Weights of a small transformer language model.
Size: 12 layers, 2 heads of 64 (1 for keys and values), MLP 512 tanh GELU, vocabulary 5274, 2.99M parameters.
Architecture: RMSNorm before each block, learned positions, biases.
Each number is 128 + 32 x the weight over its row's rms, rounded and kept within 0 to 255. Layers, rows and columns count from 0. The size above them is the row's rms in percent of the matrix's.

# layer 2 MLP up, 512x128, rms 0.27, rows 499-511, columns 0-127
size [ 86  93  89  78 131  64  81  93 128  72 157  86 106]
[[ 87 145 225 136 142 105  85 117 163 149 108  87 102 137 169 161 129 151 146  99  73 148  93 105 134 163 120  99 127 140  70 175 128 149 147 105 156 151  82 157 146  99 114 137 111  95 136  89 127 145 110 151 172 183 109 112 189 135 181 105 194  98 110 107 137 134  44 127 126 125  91 107 145 108 170 156  57  88 162 135 143 159  97 141 155 122  81 132 107 105 159 115 132 118 122  60 189 128 168 127  99  46 159  77 145 140 110 108  75 124 146 102 129 118 101 115 155 116 107  85 119 146 136 131 206 131 131 142]
 [ 92 123 166 121 108 136 128  97 147 106 143 124 171 177 102 178 177 130 165 181 144 182 112 157 118 128  74 103 126 158 147 134  82 113 123 106 115 150 130 172 138 148  88  86 121 130 147 115 105  96 132 184 105 133  93 169 207 116 124 127 163  84 173  83 150 101 120 107 125 198 172 122 151 106 101 103 143 103 107 115 114 109 171 110 224  63 127 131 159 144  73 154 138 141  85 147 149 160  88 164 112 156 145  84  91 109 136  96 139 177 138  87  93  21 142 137 178 152 131 128 123 143 149 148 117 101 152 167]
 [ 94  91  57 120 108 150  97 144  50 127  63 106 113 136  87 102 107  92 127 137  88 166 140 104 124 147  76 169 129 168  75  87 156 112 161  61 122 166  62 202 166 156 197 122 157  92 137 111 127 108 185 143  98 117  87 156  90 139  86 144 116 131 154  92 138 169 113 122 161 124 138 136 116  62 114 115 144  77 139  92 176 166 164  78 153  96 112 154  86 169 162 111 175 156 109 131  95 115 116 116 184 106 154  99 114 138 101 155 127 153 111 109 155 129 153 139 158 119 130 112 186 127 133 133 184 105 115 107]
 [147 117 190  87 108 109 127 150 131  74 109 102 152 179 140 101 134 107 147 127 119 168 116 146 174 115 128 125 170 160 133 143  60 136 121 125 127 134 173 152 104 173 137 109 118 137  65 107 102  88 120 106 131 107 196 156 122 140 127 151  87 132  65  62 109 145  99 135 131 116 114 146  67 188 133  69 197 103 123  92 138 100 176 103  99 115  70 114 101 190  75 185  77 139  98 154 122 132 101 178 115 118 133 134  77 118 161 101  85 109 188 115 130  95 137 204 168 150 145 145 160 132  92 106  87 142 170 135]
 [110 176 126 125 108 159 112 138  80 102 161 156 168 148 145 134  77 117 150 132 165 156 139 135 135  83 126 124 135 142 104  98  84 103 115 160 125  76 117 168 153 111  80 135  31 114 136  85 150 139 187 105  82 146 148 136  61 135  74 112  69 111  93  87 165  94 142  48 114 181 124 145 133 145 120  86 154  96  72 152 183 160 103 120 123 104 134 170 170 142 171  90 146 161 176 166 102 110 114 116 153 159 136 146 114  81 120 166 160  67 145 161 148 159 113 147  73 131 115 117  87 108 112 173 126 165 134  69]
 [155 188 145  67 128  88 141 121 107 145 115 110 168 153 176 137 146 110 108 162 140 122 157 135 174 152 118  80 174 102 129 142 190 149 138 156 155 125 153 122 153 143 175  84 145 131 101  72 123 140 103 150 192 153 161 105 157 125 101 123 134 124 103  87 137  69 132  74 112 105 119  77 159 114  74 174 111 141 127 136 153 112 118  91 110 146 151 132 113 106  73  73 176  71 142 129 118 129 130  60  54  81 100 123 116 203 108 101 113 115  90 136 180 163 183 105 143 139 121  99 114 121 110 176 127 191 194  82]
 [136 109 141 119 109  76 185 157 164 162  51 110 168 104 133  95 133 120 167 149 122  90 153 147 127  90 108 126  95 144 121 138 163 133 119 118  94 136 145  94 110  84  98 125 163  90 183 117 143 184 154 141 128 120 165 167 155  99  83 140 185 155  91 106 143 162 196 125 109 199 122 151 116 115  68  79 116 107 107 154 119 117  60  82 120 124  86  79  95 108 118 129 128 137 114 112 119 118 130 151 146  78 107 141 209 113 134  51 118 124 133 128  86 174 142 120 206  98 107 147 168 187 109 133 123 147 135 202]
 [101  88 148 106 126 197 166 136 169 113 143 142 164  84  75 105 160 115  87  84 140 144 100 125 173 169  81 156 107 108 114 134 157 179 129 139 134 140 114 137 111 143  90  74  82 139 143 176 156  93 161  68 109 139 124 177 132 145 151 112 102  47 115 123 123  95 191 148 107 165 117 135 182 130 144 127 113 117 110 161 135  72 168 144 128 114 195  61 186 155 126 128 107 100 114 176 126  99 121 100 146 112 128 121  78 123 125 139  74 119 158 115 115 115  74 184 113  85 170 144 166  66 105 141  79 120  60 120]
 [158 138 137 115 144 133  92 167 105 155 202 140 142  85 149  47 140 120  74 100 169 137 130 132 119  92  83 167 102 105 167 142  94 130  64  86 132 130 113 119  93 124  73 124 165 154 117 170 111 161  84 128 154 184  96 133 189 131 130 114 173 118 127 151 127 150 164  96  72 151 158  89 162 138 164 121 212 130 149 139 189 127 143 166  81 118 151 174 126  88  72 133 135 109 169 145 112 121 144 115 190 156 171 142 107 137 138  63 127 155  98 117 122 169 144 127 195 186 151 148 130 127 145 142  80 163 147 162]
 [140  61 176 101  84 127 168 121 119 185  97  87 120 146 145 104 142 171 163 124 130 168  87 121 125 184 158  99  98 131 180 200 104 109 104 127 125 157 155  90 102 121 133 120  68 101 112 137 141 129 104 163 132  87 141 126  83 132 112 108 162 129 114 118 164 158  98 120  76 143 164 135 101 136 132 164 129 127 129  98 162 157 131 189 181 128 129  84  82 141 119 123 151 191  80  76 122 158 147  58 134 135 179 157  95 103 127  94 150 165 137 101  21 170 123 156 117 118  79 144 122 167  66 103 158 139 157  90]
 [128 134 179 137 173 189 138 109  91 129  61 164  94 130 178  72 136 117 156 160 112 175 110 122 130 134 111 136 140 118  78 205 164 159 144 201 168 148 171 174 133 114 128 119 125 139 139  52  83  98 182 130 155 153  81 167 100 135 112 133  94  97 134  93 117 126  49 115 120  89 128 124 124  88 132  65 124 101 130  88 110 158 173 124 104 132 107 150 127  70  94 116 135 167 178 108 133 176 130 117 138 126 143 132 146  95  75 127 100  97 169 147 111  75 121 124  67 168 116 122 149 151 167 142 147 167 171 182]
 [ 59 132 141 155 118 112 102  93 182 183 110 108 142 125 164 139 100 137 124 108 144 139 110 106 116 186 165 173 112  69 149 131  81 145 177 142 100 140 101  83 126 142 183 110 152 142  67 148 138 115 188  79 161 113 149 125 233  87 121  99 140 105 141  95 179 123 144 119 118 127 105 202 160 130  86 121 133 148 141  29 169 147 166 107 141 113 105 123 153 109 150 141 157 166 153 117 150 131 102 113 125 144 129  54 142 154 130 133 113 107 152 125 185 151 160 162  97 158 136 153 128 110 102 200  79 173 143 123]
 [160 151  93 168  83 160 143 109 121 128 149 144 107 144 112 152 128 154 151  62 114 149 101 138  80 153 166 121 142 112  87 123 131 104 136 126  91 146 168 156 122 120 125 162 100 142 125 146  52 147 166 122 101 107 167 106 115 115 211 141  61 131  68 102 114 154 112 151 119 150 188 121 188 147 154 149  83 159  95 142 199 121 133  99 141 115  98 100 145 149 150 117 161 222 128 151 104  75 166 106 105 100  86  67 170 146 110 139 145 174 109 153 130 111 163 106 106 161 151 125 152  84  57 161 203 118 159 104]]
# layer 2 MLP down (transposed), 512x128, rms 0.219, rows 499-511, columns 0-127
size [102 112 105 116 119  81  89  93  98  78 141 103 116]
[[136 106  84  96 106 183 153 157 123 146 128 139  79 122 131 131 123 159 151  91 154 123 103 136  62 153 136 106 137 161 151 185 191 184 165 186 112 153 124 102 112 173 151  92 118  89 102 153  64  95 136 143 178 116 116  78 127 103 121 163  99 157  94 101 121  92 141  80 168 114  68 118 110  94 151 162  64 169 123 102 116 109 149  66 116 138 148  59  98 157 106 128 188 123 193 169 142 148  97 118 100 152 104 155 104  84 137 204  98 109 152 115 144 112 129 169 105 131  76  99  99 152 180 123 128 137 104  86]
 [190  73 109  74 113 130 130 117 162 125 108 142 141 141 118 131 120 132  64 139 151 148 158 143 169 171 160 126  81 157 157 155 130 152 136 145 149 120 110 125 170 122  96 102 139 100 115 141  84 172 126 154 111 149 100 142 165  82  83 118 100  66  90  55 197 146 154 114  86  90 105  65 160 126  80  87 126  94 149 113 115 143 113 206 116 137 121 152 119  73 120 150 155 116  39 148 113 184 114 156 127 140 114 123 167 143 151  96 117 163 122 119  94 115  68 160 122 108  56 149 142 175 165 127  92 199 110 136]
 [142 155 147 169 110  98  83 135 124 122 127 167 162 112 125 174 182 112 143 135 155 122 138 118 167 183 164 105 158 163  62 165 148 130 136 119 146 118 114 109  88 164 130  55  94 178  98 151 120 120  80 143 156 162 157  85 190 167 158  91 123 149  41 145  88 148 124  93  95 142 128 149 197 157 110 142 148  88 100 147 147  81  61 138 138 170 124 118 176 121 144 144 128  53 104 108  84 132 171 183 122  90 106 139  90 127 115 161 146 176 183 132 117 121 154  80 173  99 163 100 132 150 124 104 141 143 133 184]
 [ 99 151 149 108 135 118 143 149  99 148 147 135 150  93 174 212 201 122 152 151 140 116 103 109  57 173 121 113 142 133 124 100 213 149 112 108 150 173  86 113 139 102 131 143 134  82 144 107 120 145 141 139 119 123  64 169 154 118 136  94 102 153 126  88 157  87 186  88 109 182  81  97 110 109 165 163 138 155 109 141 102 208 124 157 201 124 143 134 142  63 109 151 137 135 112 140 125 121 157 131 167 126 161 116 127 155 176 126  71 181 195 121 177 116 127 106  86  83 173 113 128 102 191 118 133 173 135 108]
 [108 132  68 141 112 105 197  96 119 178  80 133  84 145 157  97 136 193 167 160  48 147 159 138  90 128 188 121 124 165 144  99 165 152 142 126  71 138 116 138  84 111 144 167 134  92 141 147 104 177  57 190 149 106 117  74 101  90 117 162  94 121 128 207 111 100 104 122 133 170 116 102 121 139 132 113  85  78 130 105 178 161 138 163 129 105 151 147 121 130 138  65 175 165 102 177 151 157 130 142  98 166 120 154 149 126 153 127 108 146 109 145 139 136 161 113  93 181 100 132 138 160 107 181 193 164 152 140]
 [ 90 119 101 189 168 162 154 108  56 120 158 177 100  83  76 148 114 216 132 152 139 183 124  91  70 148  39 137 117 115 136 128  80  78 121  67 114  65 103 204  80 122  85 116 176 143 127 155 128 127 141 126  58 131 129 138 104 146 140 155 115 139 133 180  90 177 134 160 144 138 138 119 116 122 154 106 108  66 165 133  93 122 155 128 110  94 102 123 134 169 120 127 131 128 144  99 129 140 117 137 103 153 129  91  94  84 136 148 127 141 138 140  89 151 107 138 124  96 184 135  79 140 103  76  80 110  98 174]
 [133 144 187 125 181 113 184  76 146  98 144 179 130 161 164 141 114 105  84 117 167 136  92 135  85  88  80 169 181 151 123  91 101 106 118 138 137 121 140 138 145 131  86 105 192 150  82 153 106 142 122 160 153 164 139 110  87 124 104 153  96 197 161 118 169 161 135 138 116 141 100 101 172 158 169 140 189 177 150 117 143 115 119 147  96 121  94  91 110 119  73 126 124 168 103 141 181 126 179  57 149 115 121  76 186 163 103  87 176  80 147 148 124 150 136 117  99 127 145 142  75  68 101 100  90 113 145 190]
 [121  91 156 104  86 196 136  94 153  98 111 104 153 126 106 113 118 129 126 158  62 160 144 122 173 141 128  75 149  43 120 133 121 122 183 169 157 103 136 189 109  89 136 132 164  57 126 128 154 152  99 130 137 174 126 155 184 135  97 109 160 100 116 166 149 128 126  99 105 141 131 145 110 112  75 123 100 134 167 164 182 163 160 133 167 139  58 141 151 150  92 130 219 166 109 107 147 102 132 163 190 131  94 126 121 127 124  98  92 134 138  80  73 167 126 138 141  73 107 180 134 104  95 122 140  57  78 119]
 [156 131 153 126 160 117 138 107 162 157 125 169 111 133  29  99 153 131  76 171  78 176 124  78 138 179 161 120 113 115  90 147 170 168 115  96  53 136 179 153 155 104 161 166 148 124 153 202 142 168 111 139 111  87 153 150 187 134  77 111 112 154  73  98 118 166  36 121  65 139 168 140 119 165  98 120 146 128 126 132 109 162 109 136 141 116 121 181  99 132  82 140 122 116 125 115 127 163 151 145 180  97 123 104 142 128 211 111 129 127 113 160 105 151  95  86 167 144 159 150 130 127 145  86 118  97 155 165]
 [159 156 134 123  99 106 136  85 121 108  92  95 165 141 139 131 150 107 161  82 139  87 135 130 132  77 147 102 113 101 170  95 111 158 181 148  86 113 113 157 115 104  92 131  90  61 154  96 105 118 126  33  74 154 165 145  93 141 168 152 161 134 153 167  61 102 121 148  80 165  36 130  89 139 142 133 108  78 182 118 107 138 126  98 146 153 114 133 131 123 157 102 119 117 154 118  90 135 132 152 175  89  88 128  87 188  97  92 141 159 119 102  76 100 122 166 103 120 147 106 124 104  98  77 108  52  90  71]
 [105 140  61 154 145 163 209 202  86 133 163 196  60 153 152 145 168  97 111  94 130 109 185 143 118 125 160 120 125 185  96 158 143 144 139 180  77 113 128 119 116 146 175  71 183  96  52 177 149 114 101 149 181 115 124 140 122 100 113  97 106 184 109 174 168  94 126 124 150 115  94 140 139 150 102  95  90 151  95 104 134  92 124 152 101  83 138 112 123  84  96  99 162 105 104 171 154  84 104 112 102 148 153 116 143 173 147 115 176 129 151 167 133 140 172  88 144 132 137 105 103  88 165 141 148 154 140 142]
 [138 190 102 132  99 163 148 159 143 141  95 152 137 132 118 167 145 145 149 159 156 168 106 172 164 157  82 118 165 163  90 131 168 177 131  61  55 162 143 150  74 105 157 127 134 114 190 138  99 171  97 161 121 149  89 128 111 147 107 119 101 120 114 137 100 130 105 114  95 199 113  37 162 121 137 124 176 144  91 139  95 145 134 178 128 115 157 149 118 107 133 154  57 124  39 113 133 100 123 178 121 139 134 102 132  87 131 155 144 193  91 105  88  97  47  90 138 112 160 120 122 119 182 127 144 101 133 151]
 [175 152 135 136 117 109  92 107 135 147 106 127 115 107 118 115 121 109 151 174 126 164  82 144 150 160  81 177 124 132 141 104 168 121 108 164  88 159 161  55 106 122  98 111 151 157 115 214  96 176  94 178  58 174 156 146 110 100 137 128  95 139 147 117 143 143 163 109 103 134 141 139 161 116 126 136  74 110 188 170 176 108 143  92 140 127 108 149  72 122 112 215 128 109  87 145 169  79 155  87 110  83  77 124 169  80 123 125  86 130  70  66 143 150  91 117 152 128  93 158  93 103  95 170 126  82 165 150]]